Weights of a small transformer language model: untied embeddings, gated attention.
Each number is 200 + 20 x the weight over its row's rms, rounded and kept within 0 to 999. Layers, rows and columns count from 0. The size before them is the row's rms in percent of the matrix's.

# layer 6 MLP down (transposed), 640x320, rms 0.0554, rows 47-76, columns 240-319
082,245,234,223,219,177,204,217,223,153,184,194,197,209,225,191,221,211,199,248,196,223,182,179,167,227,187,203,189,165,205,191,190,211,147,149,177,195,180,212,220,208,226,187,206,236,214,187,203,142,165,194,167,201,198,190,188,193,164,230,183,190,210,210,196,214,200,195,209,188,219,174,197,182,211,214,189,202,200,191,203
108,212,185,193,215,206,177,154,210,159,202,190,201,226,232,224,183,208,177,193,178,176,241,221,218,203,199,220,176,203,205,168,210,224,189,188,218,177,201,215,208,173,175,187,195,220,224,223,185,187,169,234,207,244,170,233,184,188,204,224,202,204,204,206,215,204,199,225,198,174,199,232,203,219,197,207,204,230,182,217,191
104,190,215,223,197,229,187,233,215,249,204,201,192,164,233,200,192,206,163,200,141,236,203,169,208,245,194,199,184,219,185,192,199,208,177,212,202,210,204,217,185,205,202,214,224,210,172,159,197,213,227,186,211,169,219,215,247,196,241,184,189,192,215,192,249,217,182,176,197,207,187,214,179,198,185,172,216,194,217,168,235
103,193,222,184,234,175,190,185,195,190,210,227,232,199,209,221,197,247,221,188,184,219,237,209,197,182,177,242,215,188,199,170,183,190,184,215,223,184,177,195,194,167,182,219,218,219,207,219,212,246,221,189,193,210,185,202,210,177,212,186,224,240,153,221,226,225,208,235,208,204,248,249,185,177,210,236,206,215,203,192,215
105,206,168,172,208,187,191,218,181,227,204,193,209,183,165,222,210,200,176,198,177,209,169,174,213,204,198,218,188,214,202,230,230,152,241,253,191,210,213,191,223,176,151,174,208,192,189,202,182,225,194,235,234,203,184,200,198,210,198,213,212,193,235,228,238,206,218,204,182,208,230,185,188,174,182,201,223,225,200,179,217
096,202,178,206,235,197,212,171,228,218,180,187,233,196,214,224,199,198,192,182,218,221,183,200,192,223,174,227,238,201,212,221,213,176,201,216,215,197,200,220,179,226,198,185,168,206,209,245,199,229,235,190,173,169,157,170,222,191,209,213,231,186,217,187,197,205,186,204,226,207,210,210,176,215,208,218,169,216,201,191,202
093,215,210,197,219,198,209,190,174,207,246,195,199,164,185,204,197,161,205,197,165,214,169,175,212,202,203,186,175,203,196,182,171,201,214,215,193,194,209,233,174,171,152,203,178,201,182,179,187,196,210,232,241,214,201,188,172,207,190,196,221,185,220,222,210,237,257,204,196,180,210,211,153,214,215,195,184,217,231,183,191
095,189,203,226,214,206,166,220,185,199,224,217,177,252,211,196,226,197,185,212,187,175,207,188,234,210,209,200,201,188,182,203,198,167,204,205,179,172,191,202,205,233,210,155,186,182,176,185,201,181,183,188,211,175,206,191,192,189,194,185,222,175,215,213,203,203,218,246,158,198,197,226,201,216,185,209,202,204,232,189,209
109,221,151,208,206,216,152,223,203,214,244,199,205,158,224,217,194,187,208,195,228,181,203,205,224,171,175,189,174,228,225,198,239,211,224,202,236,173,185,184,239,179,241,219,215,207,234,210,219,242,199,186,221,200,189,207,207,202,180,188,202,212,136,170,223,194,216,222,203,213,184,217,198,213,233,192,218,199,234,188,202
105,206,197,174,201,192,202,167,211,193,231,218,232,197,192,193,236,206,210,178,201,185,192,184,205,241,233,189,168,205,185,190,193,187,196,229,215,199,170,165,206,210,186,189,218,216,178,198,253,174,193,171,202,196,202,161,199,192,177,172,195,199,198,212,189,189,199,214,193,203,180,193,170,219,208,214,193,214,210,198,194
099,187,200,190,197,204,189,189,232,195,163,215,234,149,185,176,238,207,178,193,215,190,249,165,192,209,198,207,169,204,160,199,238,205,198,220,209,239,189,194,208,198,221,162,217,217,194,219,192,207,199,231,189,219,152,227,249,187,199,178,209,192,178,162,206,208,192,189,188,232,198,184,232,230,161,239,194,202,178,140,168
102,192,161,213,201,201,226,222,186,162,219,199,206,182,217,205,160,230,202,199,186,225,179,202,160,216,183,208,231,196,189,168,185,155,207,208,197,199,195,198,205,208,180,180,196,232,193,180,205,209,186,207,198,200,223,177,231,184,225,185,169,175,194,204,223,189,190,208,189,200,189,199,201,202,253,217,223,194,176,186,218
080,147,194,174,203,177,206,234,203,202,178,188,205,213,178,196,195,223,204,216,200,207,181,191,223,218,199,217,204,213,174,193,199,201,180,189,168,178,150,233,205,188,187,200,189,183,145,223,202,211,207,224,217,191,210,218,207,179,162,205,187,207,199,208,190,178,187,177,195,214,198,220,197,230,223,219,218,175,218,178,210
091,193,218,193,181,191,192,218,197,197,171,190,235,191,219,206,184,185,238,213,185,225,198,221,156,199,182,208,195,215,181,198,156,197,157,180,225,219,206,208,181,201,195,217,218,194,209,201,233,157,209,180,224,212,228,213,223,179,224,217,187,235,199,223,202,196,170,222,188,224,192,170,252,212,209,220,200,182,193,219,188
108,233,226,194,236,191,190,174,193,213,228,175,191,192,216,201,192,227,206,207,183,183,191,214,189,202,187,218,193,210,189,162,203,164,181,191,183,217,211,212,200,150,190,170,169,218,225,188,183,168,206,196,186,204,186,222,172,215,191,178,214,186,185,180,225,217,216,238,206,166,196,189,209,232,154,201,199,214,200,147,191
097,182,169,201,177,180,188,204,253,226,200,225,191,208,215,175,168,198,235,165,253,213,200,185,193,199,195,216,216,229,217,191,168,180,171,191,218,202,206,169,206,192,195,201,187,177,199,215,208,180,242,215,186,159,186,212,172,195,203,188,221,199,195,215,203,179,196,182,203,192,167,232,235,183,194,217,234,173,206,205,203
097,231,217,235,191,180,200,241,189,194,212,197,211,211,188,203,180,181,198,207,183,200,168,234,201,230,219,192,205,202,220,192,199,199,216,190,190,202,166,219,186,175,185,196,251,221,187,178,243,212,204,167,204,178,189,239,165,186,219,229,206,206,247,220,206,201,187,200,213,200,211,195,246,217,195,183,191,184,179,232,187
085,202,224,200,187,242,200,204,195,229,199,198,196,187,228,220,165,202,190,216,198,232,190,184,217,229,208,199,214,174,210,199,233,201,196,181,194,190,206,226,199,167,215,190,212,162,199,198,225,233,210,202,211,231,169,208,190,180,196,206,189,216,187,210,176,229,164,214,229,178,184,226,195,174,202,174,207,191,218,202,176
103,177,194,224,195,203,201,184,153,174,199,241,204,208,214,216,181,237,208,155,218,177,230,197,243,166,209,175,183,198,210,244,201,220,185,188,202,196,217,179,202,208,175,183,234,225,249,188,204,245,225,204,181,196,193,194,219,197,224,189,200,186,168,210,191,220,192,182,180,194,195,207,240,196,186,158,216,186,235,184,180
106,231,184,183,223,204,170,225,229,194,186,239,171,239,190,186,223,191,203,215,190,224,151,218,198,218,182,187,184,202,166,199,164,222,219,182,198,201,173,209,161,204,189,202,222,171,191,203,185,219,197,218,175,183,173,196,211,229,220,206,201,175,215,209,165,236,256,200,181,197,199,163,221,196,186,173,227,216,178,209,194
099,164,203,184,163,227,201,197,188,217,213,230,176,209,189,223,223,182,189,195,212,198,174,237,181,235,184,149,191,191,202,216,212,220,223,213,201,207,195,219,234,190,191,151,204,213,198,183,199,207,193,198,183,219,169,178,173,212,185,185,198,225,215,218,207,227,207,176,172,229,165,173,227,236,185,210,190,194,190,211,195
101,215,178,198,198,188,188,224,198,229,194,191,185,211,179,192,201,223,210,171,141,171,211,223,222,221,176,154,231,204,210,239,170,223,209,230,225,174,227,201,179,227,206,194,198,173,214,208,178,213,170,189,174,186,191,190,204,182,185,195,225,164,217,202,167,182,196,190,177,211,170,223,193,226,197,198,197,174,195,220,222
095,224,182,222,222,209,208,204,215,231,201,190,217,185,206,226,226,217,194,195,220,216,208,163,195,204,206,190,185,210,224,212,222,195,191,221,193,181,196,172,184,197,193,203,193,222,240,167,181,203,234,226,235,199,207,196,191,222,193,188,165,202,162,178,163,184,227,189,213,162,205,212,202,168,219,210,190,171,231,210,209
090,187,167,211,181,197,200,196,186,213,230,199,231,203,199,236,191,236,202,182,174,159,227,162,229,225,181,156,224,179,209,227,177,191,202,222,212,218,186,190,213,172,202,194,199,153,183,194,163,222,200,199,206,190,199,193,239,197,185,202,175,207,199,217,213,196,193,176,187,212,206,190,169,220,203,219,196,195,222,201,210
112,230,172,163,204,164,199,207,181,199,202,216,202,179,181,222,194,202,177,239,231,181,209,231,193,187,233,193,202,219,216,213,190,200,205,199,220,206,178,178,217,202,218,191,182,205,196,201,160,160,194,182,158,225,268,190,193,185,228,198,176,215,182,188,179,150,205,181,196,208,207,191,184,168,179,195,218,184,186,202,207
094,180,244,207,224,199,218,201,212,197,183,198,202,181,197,148,157,189,220,199,177,187,214,228,179,163,209,209,182,177,193,188,205,224,198,218,220,211,173,175,221,199,172,222,218,206,228,178,209,202,206,193,208,164,186,207,186,206,216,185,200,189,219,213,225,190,198,234,209,198,204,241,204,200,195,206,204,199,194,211,191
097,178,197,193,195,199,204,207,203,230,197,182,197,198,192,196,178,198,168,192,220,156,186,214,191,175,197,159,182,199,196,193,209,219,175,212,197,211,173,187,209,235,230,173,205,205,190,212,185,194,190,192,180,183,199,171,221,214,176,212,217,208,211,200,195,212,218,226,215,202,181,199,205,214,235,201,221,202,211,196,209
095,193,196,225,184,228,156,220,189,211,167,217,224,180,177,210,246,234,200,174,191,231,208,192,237,219,180,206,181,234,204,215,212,181,205,199,186,188,231,212,169,189,188,208,201,167,150,219,204,197,178,208,178,222,212,201,193,242,214,222,201,181,195,188,235,192,223,193,171,198,206,206,263,192,195,211,218,166,207,226,171
099,167,182,211,208,193,225,188,194,211,196,171,198,182,227,200,229,195,200,188,221,182,225,170,221,201,224,220,183,214,208,146,201,196,181,193,203,205,221,190,198,193,231,218,179,210,203,194,222,182,196,196,217,220,209,204,195,182,183,200,245,216,212,169,220,185,212,240,243,190,219,233,175,175,212,201,169,187,171,192,260
095,223,189,191,167,195,230,195,222,197,178,248,216,186,222,211,183,178,198,186,222,190,177,172,243,232,190,197,189,200,204,217,216,217,221,201,211,189,167,218,211,167,181,213,179,203,165,241,203,229,201,183,158,192,198,183,207,166,207,220,174,209,207,196,212,169,201,231,164,183,176,215,200,169,200,198,165,169,229,206,208
# layer 6 MLP gate, 640x320, rms 0.0634, rows 48-76, columns 240-319
098,212,218,211,227,189,208,183,189,194,184,201,246,211,204,199,199,245,205,190,190,191,205,230,196,201,181,207,169,216,215,159,200,222,187,206,211,171,194,196,177,222,182,209,168,219,218,225,205,189,160,209,199,231,189,193,210,202,185,185,210,218,225,188,214,182,188,203,201,187,210,192,207,227,199,201,229,182,198,244,203
101,193,184,152,189,177,224,219,196,178,182,219,213,194,219,188,221,167,186,209,194,174,217,201,234,169,201,214,189,195,204,235,204,180,191,208,192,163,195,214,164,180,203,204,204,210,183,194,232,184,194,194,168,185,224,237,190,224,200,197,193,250,202,210,194,202,221,223,185,208,210,196,184,192,185,217,197,214,187,209,176
104,189,199,222,194,180,214,236,208,205,211,196,204,197,201,159,190,192,174,210,191,199,203,214,195,203,195,181,176,183,203,218,188,217,213,211,193,219,195,165,218,200,157,193,179,210,177,190,185,191,181,196,159,172,241,200,217,204,201,221,239,154,183,222,212,192,165,200,212,197,160,164,231,208,231,184,206,189,207,220,206
087,187,218,214,224,210,186,218,228,180,213,196,202,201,242,209,167,190,212,157,220,174,190,230,170,216,220,210,218,193,192,200,219,216,190,213,193,215,222,214,212,220,192,199,216,191,191,206,221,204,208,191,192,200,226,199,194,198,229,195,229,197,176,177,210,193,201,237,203,203,225,197,236,221,214,176,176,212,182,192,181
102,219,193,197,193,225,219,204,163,211,150,205,221,212,213,219,175,189,230,216,247,187,198,181,196,219,163,181,217,206,171,193,212,176,192,200,173,188,191,217,188,205,214,197,214,230,161,202,212,191,191,174,197,178,184,175,206,192,196,218,181,190,202,194,214,201,185,198,182,215,216,188,190,224,192,195,126,213,163,206,217
090,207,186,149,200,204,197,203,184,212,213,177,204,169,206,199,213,165,163,210,188,223,201,183,188,193,184,155,192,230,201,184,171,184,215,199,214,201,188,187,152,188,187,190,150,215,227,200,157,179,172,187,253,227,215,209,163,219,210,188,203,213,223,211,177,207,252,194,208,205,209,179,175,189,207,204,190,217,211,208,198
099,250,191,184,189,232,183,205,207,201,187,191,211,212,211,209,184,240,181,211,199,179,197,200,225,215,244,191,199,215,203,230,178,172,196,201,173,185,180,176,226,200,230,180,216,208,213,212,194,198,223,212,214,235,172,164,185,217,207,144,195,175,215,186,152,251,214,213,241,172,212,229,188,208,166,207,167,189,228,215,217
100,191,215,208,211,176,206,188,217,180,158,194,230,204,216,203,223,152,174,208,201,186,216,193,213,214,191,206,201,179,216,211,206,211,196,214,188,229,182,218,200,174,170,218,224,212,190,203,185,213,157,196,193,166,221,199,255,187,220,222,178,170,206,208,184,198,206,212,162,218,210,233,193,209,200,208,189,202,194,169,174
093,177,175,168,218,200,218,195,220,164,223,222,200,195,229,194,224,188,185,189,185,162,226,158,200,166,198,224,185,195,168,179,159,202,181,205,193,205,209,230,191,180,198,185,216,186,213,168,209,196,212,172,223,229,204,196,177,187,183,211,191,191,209,217,227,200,195,222,199,191,195,217,181,191,228,214,196,221,199,218,160
105,182,188,204,192,216,230,177,217,214,174,216,237,144,176,170,247,185,199,207,217,177,235,180,175,172,199,223,211,182,197,212,237,206,213,190,241,218,241,222,231,195,236,181,229,194,165,200,189,184,184,224,191,197,159,224,250,194,213,187,211,193,183,213,202,181,207,212,194,191,194,206,210,228,138,220,207,184,231,189,167
106,214,208,181,185,174,213,212,196,193,180,234,186,242,162,198,246,185,195,180,172,213,185,229,242,198,196,210,169,201,237,218,206,208,185,182,190,209,173,214,206,197,187,221,209,187,225,224,206,187,215,190,256,189,201,164,225,213,190,211,215,212,212,176,188,196,220,206,210,196,219,183,194,176,199,205,196,206,237,207,221
105,199,197,204,223,216,238,211,197,244,201,215,179,188,218,192,192,180,179,200,250,210,202,194,241,227,202,209,168,211,228,236,198,239,189,206,221,226,215,199,158,219,206,191,242,159,192,205,198,192,191,163,209,186,192,163,239,203,190,203,227,196,185,242,184,197,165,204,199,201,161,198,172,209,210,186,212,194,226,185,190
085,196,214,217,240,196,203,163,189,193,204,186,206,209,192,200,218,219,189,211,260,230,185,188,245,224,188,200,172,194,229,195,228,203,201,213,178,201,209,243,235,198,239,143,161,193,172,168,210,204,219,233,193,202,187,212,186,212,221,200,197,195,201,179,198,204,201,185,222,201,204,221,218,198,188,192,174,190,211,196,194
122,190,219,182,191,202,187,180,186,217,184,197,193,224,227,203,199,172,181,188,233,199,192,180,170,213,203,185,202,175,205,208,186,213,202,212,189,223,245,209,163,210,194,203,185,193,209,207,216,199,223,139,194,202,205,192,222,183,227,194,183,220,196,189,185,195,181,177,147,199,193,201,206,227,217,192,184,167,179,189,192
095,201,227,187,187,211,235,207,163,176,179,186,255,180,199,215,200,194,211,183,186,203,213,223,182,180,207,207,188,193,191,144,202,200,196,208,199,193,173,194,182,185,198,190,234,220,191,238,206,188,200,238,196,222,203,185,185,156,199,228,191,218,164,195,226,179,174,206,185,167,250,172,192,204,212,196,191,188,190,234,211
105,207,199,190,195,205,183,162,176,148,175,182,197,233,220,208,207,233,157,160,220,198,234,243,197,213,194,199,215,209,179,201,185,198,215,183,187,197,197,175,204,177,167,163,195,188,178,171,202,225,212,188,183,200,181,159,217,209,185,243,203,184,199,147,189,198,201,215,199,202,214,204,194,211,195,191,194,218,222,218,200
101,183,234,201,160,206,219,174,201,196,235,200,224,191,231,184,192,233,226,201,196,231,207,169,175,219,230,206,228,182,190,189,205,183,207,255,191,192,194,183,172,229,231,213,190,172,179,183,228,203,206,206,172,193,174,184,200,192,212,206,209,177,216,190,190,206,182,188,232,204,212,213,193,200,207,174,219,220,223,216,198
096,211,206,176,203,204,236,194,193,208,219,156,205,167,205,202,171,183,195,211,208,232,153,201,194,195,179,202,166,246,194,196,198,190,186,184,196,216,230,197,193,186,197,200,204,191,196,226,223,230,239,187,180,191,244,194,209,171,148,233,174,203,194,204,180,221,208,203,235,188,195,179,170,218,198,197,190,211,195,179,219
104,197,186,229,214,184,184,164,249,217,227,223,188,221,216,180,196,174,179,209,197,200,176,229,155,185,192,208,229,209,209,227,197,229,216,173,183,199,198,226,223,235,216,200,237,192,222,208,224,170,224,186,170,156,235,184,177,199,227,182,193,180,171,173,223,188,211,210,207,221,225,157,200,198,199,218,160,208,196,204,168
095,213,207,198,231,170,240,178,221,177,178,169,221,162,234,211,206,176,187,204,183,181,216,166,203,171,226,209,201,205,197,214,190,184,166,183,210,191,223,203,183,219,207,246,179,201,221,234,204,196,177,204,240,200,223,226,224,151,187,194,194,174,189,194,173,197,207,223,204,191,222,206,154,205,184,200,199,205,227,195,200
103,187,219,197,226,179,199,224,181,214,195,220,173,230,155,199,206,181,169,158,210,189,189,181,203,215,194,230,217,213,197,216,196,186,173,177,204,177,190,198,201,217,257,186,240,190,179,186,189,203,228,217,185,195,203,215,204,180,169,204,187,198,192,193,160,179,168,219,184,186,214,170,191,201,220,223,211,167,190,223,202
104,198,196,211,212,236,199,201,174,188,212,241,164,197,204,146,211,186,226,192,179,196,210,226,192,189,227,191,223,185,193,185,209,185,170,231,219,208,254,199,195,189,205,193,230,206,223,229,220,210,208,194,176,195,200,175,173,178,209,205,217,236,210,193,213,215,211,201,184,163,187,176,212,202,169,205,201,189,178,200,185
091,188,221,191,188,235,209,171,216,211,206,205,213,202,196,188,182,219,219,173,215,187,215,218,203,223,169,206,194,179,184,203,187,232,174,208,189,236,184,154,206,183,207,180,213,188,184,229,192,207,174,188,170,217,213,189,211,192,212,198,192,179,201,272,198,188,212,201,129,206,209,170,220,216,231,213,219,206,234,212,219
112,207,184,185,228,202,181,211,189,213,224,226,183,245,211,180,230,185,209,214,207,210,181,234,191,174,254,187,215,209,180,188,188,192,236,184,216,194,184,183,231,200,178,202,179,180,218,194,193,198,215,174,193,199,192,175,208,168,186,194,215,218,236,182,189,207,190,160,204,228,168,215,188,183,196,208,205,200,217,185,165
096,201,210,213,223,175,217,201,155,195,184,183,214,184,212,187,180,186,183,207,225,193,186,225,205,151,226,217,187,197,187,222,182,218,169,217,216,195,187,157,201,202,197,222,229,194,244,186,206,206,207,174,179,161,197,210,192,197,240,200,225,208,195,181,219,173,213,213,198,194,228,233,207,215,201,188,199,215,231,215,197
099,224,141,195,209,166,194,229,226,209,203,217,178,203,181,216,177,214,214,213,205,222,183,192,187,232,209,194,196,209,203,183,173,206,198,191,215,203,183,173,195,198,194,201,199,202,190,205,151,175,179,222,249,223,176,188,188,242,213,174,194,186,199,194,192,154,197,187,223,201,195,195,164,219,180,202,205,190,239,180,187
105,185,171,180,200,200,196,202,177,197,219,158,168,208,194,197,161,212,186,190,233,202,209,183,171,182,224,139,189,205,201,212,195,225,220,223,169,207,188,208,188,206,191,202,223,200,198,229,157,229,219,206,200,155,184,224,215,192,189,192,196,221,202,190,172,158,202,177,171,230,192,241,157,199,188,206,193,200,219,188,188
085,153,174,170,188,209,181,150,221,192,179,198,174,226,198,189,196,190,182,207,211,193,203,194,181,178,210,180,182,205,207,190,191,229,199,186,161,209,158,150,205,188,200,188,198,217,223,242,225,208,219,212,219,223,198,191,200,205,166,218,176,194,206,189,213,203,202,179,178,200,168,134,270,215,238,204,196,235,170,191,212
089,226,228,174,186,202,196,200,170,216,201,195,177,203,221,201,243,187,184,183,177,237,206,214,191,240,185,183,223,210,205,169,228,179,202,166,203,172,205,198,200,191,212,195,189,206,188,176,208,196,198,201,220,211,224,184,205,185,230,187,183,195,191,197,198,216,241,193,229,181,207,208,205,193,215,192,201,193,203,179,212
# layer 6 MLP up, 640x320, rms 0.0593, rows 48-76, columns 240-319
105,173,219,194,205,210,220,184,226,228,167,192,212,174,190,209,178,195,240,193,228,218,208,186,193,193,208,170,199,198,216,231,211,214,211,240,194,188,189,232,212,209,162,204,157,203,189,196,205,190,192,170,210,195,195,219,181,205,199,189,200,238,208,214,211,164,207,184,191,207,229,202,223,186,220,200,227,206,173,192,180
098,209,203,203,190,221,219,189,211,216,206,201,162,199,191,224,191,240,202,192,203,195,199,197,212,197,218,158,200,185,220,177,190,209,190,209,221,183,194,198,208,198,213,165,207,188,180,216,192,204,223,176,182,185,198,179,224,178,189,244,167,195,197,209,159,214,182,195,197,205,242,204,216,225,212,178,205,245,232,203,234
109,206,252,217,227,163,180,210,180,228,211,217,216,178,225,181,228,208,202,184,184,191,249,210,195,210,186,235,189,217,191,209,183,202,187,226,218,205,182,207,180,191,180,224,183,198,187,198,203,218,177,185,168,184,211,204,179,215,207,200,239,188,190,214,225,241,187,227,184,190,193,217,238,179,206,190,227,204,203,243,199
098,192,206,197,227,173,207,226,171,200,201,189,177,203,188,208,218,217,173,227,193,216,181,197,187,185,219,221,204,196,174,222,218,156,208,233,221,187,216,177,206,222,191,184,215,202,197,173,169,211,202,206,241,173,172,179,185,199,202,198,199,144,200,211,239,193,221,225,202,198,207,162,194,173,231,182,211,251,196,188,233
096,194,215,215,198,209,202,152,188,239,203,196,227,204,187,222,228,185,199,203,198,226,195,222,219,192,179,222,169,188,189,229,226,199,217,195,179,214,214,188,208,168,217,176,211,197,199,185,131,177,204,181,192,208,220,192,199,192,202,220,180,197,192,231,217,169,215,188,187,192,223,197,229,168,156,205,225,201,185,175,176
095,166,183,223,177,177,189,210,201,159,171,227,217,179,204,201,231,188,210,168,215,212,217,177,207,190,169,182,191,203,215,200,216,211,201,207,230,197,188,174,192,226,193,192,200,195,212,200,205,208,157,175,213,178,186,240,204,196,194,218,167,209,194,220,157,173,162,208,200,242,187,233,213,190,166,213,197,214,189,223,208
091,213,201,202,193,183,219,198,225,199,193,191,233,177,224,197,182,205,209,209,214,208,188,207,166,180,208,159,186,194,222,207,210,222,206,208,206,204,216,188,209,168,180,237,225,243,235,226,213,200,229,191,196,236,212,205,172,237,196,202,168,174,217,201,193,172,198,178,243,194,206,204,205,196,201,202,194,192,137,229,204
105,208,204,209,211,189,209,189,187,206,174,181,200,185,229,219,229,197,204,183,180,166,209,184,195,216,180,192,190,196,183,175,205,193,253,184,202,209,187,213,241,200,187,193,193,217,225,191,201,212,219,184,210,232,205,161,186,209,213,214,193,164,198,189,178,213,227,196,200,196,207,211,197,222,212,213,216,223,191,198,162
098,175,231,219,213,197,211,181,166,205,166,206,169,241,251,198,173,199,174,175,231,187,218,168,175,191,200,194,222,210,189,168,177,199,178,212,177,159,191,186,192,188,203,186,201,189,217,172,184,218,181,190,214,183,201,212,191,182,183,193,214,191,221,203,223,212,200,204,188,227,248,215,214,220,197,199,205,214,161,200,212
105,178,192,257,208,213,204,231,172,207,178,163,173,177,183,200,196,215,224,229,224,179,176,202,196,193,180,177,189,227,198,210,188,218,188,199,191,230,210,217,218,187,171,189,182,193,180,223,191,209,191,189,229,175,201,207,187,211,179,218,194,232,185,233,174,183,205,198,210,217,246,214,205,205,203,175,210,221,191,194,173
109,198,183,207,235,209,165,232,176,198,213,168,164,207,183,205,210,166,222,167,202,172,178,194,230,177,163,210,205,205,199,228,205,181,199,195,199,203,194,181,219,228,204,230,208,217,195,235,178,189,240,208,211,149,191,183,243,209,205,208,182,223,204,202,226,202,186,234,232,185,203,209,178,190,177,189,170,208,215,180,199
103,191,220,200,190,204,195,182,222,144,202,160,211,223,201,172,196,183,196,223,153,202,220,201,184,164,206,222,208,215,174,150,201,187,189,205,188,188,184,230,219,208,191,200,182,207,187,204,196,206,192,231,196,202,199,219,203,210,198,191,181,196,225,184,191,192,221,198,222,206,232,200,231,196,202,212,195,210,176,237,200
088,231,167,208,198,226,187,199,181,184,194,199,188,208,208,227,197,199,148,178,166,205,209,197,217,185,184,161,214,185,194,195,210,177,209,238,213,214,221,186,214,193,214,192,176,193,227,209,161,221,195,192,212,210,195,210,197,210,214,209,209,177,190,195,190,219,202,194,189,189,201,188,156,213,178,199,179,205,177,209,204
126,211,225,180,217,190,204,169,197,208,198,166,181,222,250,215,203,212,201,200,212,207,190,206,191,226,200,199,206,189,212,192,199,180,188,183,173,251,261,185,173,188,194,195,175,212,240,208,202,184,221,179,182,215,198,196,208,192,227,175,196,195,180,175,197,218,207,212,168,209,206,177,206,223,198,195,185,214,183,184,177
096,225,238,203,223,180,236,176,200,200,191,191,213,218,192,178,195,146,146,230,196,237,192,226,201,165,209,195,197,209,237,185,214,205,197,220,229,188,209,214,217,199,167,249,232,181,209,167,205,160,179,202,202,197,187,212,226,177,230,195,174,196,201,219,195,179,208,200,198,223,217,226,228,181,210,182,192,188,243,219,195
094,199,178,221,221,204,205,216,219,216,207,198,181,193,179,220,218,199,206,221,228,214,212,191,219,208,166,207,193,177,238,229,200,196,199,210,257,183,234,194,231,227,205,207,184,209,195,197,215,167,161,217,171,209,179,183,221,212,199,188,178,210,171,198,186,188,220,196,181,166,193,210,212,202,183,192,224,189,264,139,183
093,212,197,198,244,162,196,196,207,192,199,198,184,204,163,187,202,206,227,211,197,191,189,204,196,199,190,214,200,212,190,217,178,202,199,209,225,212,174,179,208,224,156,182,202,227,220,187,195,169,187,214,210,160,220,196,203,253,198,206,216,228,191,163,203,206,223,207,184,217,214,190,189,230,257,210,227,217,177,216,206
104,192,211,210,217,226,209,194,185,195,191,204,172,194,230,218,232,236,178,209,235,212,207,161,180,235,211,240,208,202,184,203,188,195,209,190,234,184,197,184,197,222,224,194,168,201,196,197,200,214,191,183,187,200,170,206,224,194,167,207,175,206,169,198,188,212,213,195,191,209,232,223,206,165,172,154,201,196,238,203,211
102,171,204,221,203,228,210,149,210,245,241,169,230,201,180,209,192,183,208,184,185,175,242,227,174,164,221,235,205,192,195,224,222,203,222,220,223,179,214,212,234,217,209,214,212,204,198,205,204,187,212,211,202,195,219,185,235,174,197,211,190,207,207,201,200,215,157,184,189,204,205,196,166,194,208,210,205,206,189,208,195
107,232,178,237,211,188,192,199,183,224,195,186,203,183,200,193,182,245,213,196,203,226,217,173,167,206,209,223,223,223,190,165,204,209,199,196,192,254,221,213,163,215,200,196,189,214,209,186,183,183,206,251,216,221,186,201,196,220,221,188,203,195,192,174,159,214,206,202,240,173,226,187,186,246,210,195,224,199,187,210,184
111,201,174,196,225,217,223,191,216,192,198,168,211,185,240,191,190,160,205,211,192,220,210,192,223,222,192,173,172,193,227,216,183,197,211,197,238,187,203,188,159,191,191,167,192,235,210,217,181,180,196,184,225,222,174,235,194,200,223,167,198,209,191,225,240,196,212,199,190,192,189,211,225,203,181,165,199,201,176,189,199
103,213,188,182,222,228,180,188,165,210,177,197,163,200,194,190,200,214,200,198,206,208,200,196,236,175,225,186,202,194,176,213,173,191,194,206,212,204,213,205,192,191,202,211,182,214,223,218,193,202,192,185,200,171,237,203,210,208,230,191,209,220,201,205,235,188,179,213,176,201,212,193,210,211,183,232,168,232,184,209,220
100,203,170,198,191,219,202,213,187,200,194,200,209,206,226,228,205,178,216,213,188,186,193,212,203,202,189,179,220,220,253,246,198,184,201,194,212,171,204,236,215,199,178,197,214,187,206,193,187,191,228,200,212,164,181,207,236,182,191,225,199,250,206,189,189,186,200,188,235,194,195,223,185,202,164,214,173,171,180,203,220
107,195,185,165,194,219,173,176,219,208,183,202,220,226,176,198,204,194,218,187,210,173,183,183,188,186,216,213,202,201,185,209,216,186,178,186,234,238,216,183,206,216,166,206,169,191,223,214,168,201,216,193,218,179,176,165,201,201,221,231,214,177,221,170,226,166,232,221,199,174,182,201,211,218,207,197,169,207,201,157,196
105,177,194,200,210,190,174,183,230,206,222,242,203,188,174,206,221,175,206,173,218,210,219,199,150,217,210,199,192,198,216,198,206,210,237,204,208,204,225,222,170,203,176,226,183,218,187,180,204,180,209,182,224,192,211,205,219,179,163,186,190,205,168,213,180,219,187,206,159,198,165,200,209,169,150,240,216,145,179,176,236
089,204,228,221,197,227,228,182,188,177,226,191,197,184,241,202,226,197,218,205,197,200,199,207,228,195,190,203,217,222,212,226,200,166,193,190,190,181,221,241,206,181,177,211,164,187,223,183,217,207,193,201,185,206,223,217,192,166,183,198,148,177,172,183,193,229,188,193,185,203,226,174,208,196,181,210,194,206,189,202,214
100,200,200,192,201,189,194,209,176,200,209,186,208,198,203,228,202,217,185,170,225,197,221,191,195,176,202,177,212,217,208,194,187,190,185,213,167,207,196,183,175,202,202,226,196,207,227,189,175,222,191,216,204,176,135,206,189,175,184,220,222,217,214,184,166,177,183,169,186,236,214,237,194,201,191,212,226,185,199,201,164
096,188,170,190,191,202,212,169,227,191,192,174,176,226,216,212,204,179,198,199,219,180,239,141,194,172,211,212,196,220,213,173,230,215,194,151,193,206,208,161,211,172,228,224,169,223,218,217,222,202,204,203,204,238,207,193,193,189,185,191,180,181,203,182,197,207,189,240,209,205,221,170,215,188,226,222,169,222,135,188,239
086,194,214,241,235,232,159,166,223,194,233,179,233,188,186,187,176,202,215,169,199,173,224,198,191,176,218,197,194,210,201,196,194,206,178,198,204,227,190,183,206,191,204,186,229,195,220,211,173,188,231,232,211,222,231,223,179,208,182,182,226,189,205,228,212,223,184,186,224,193,221,184,210,194,228,221,224,201,158,188,204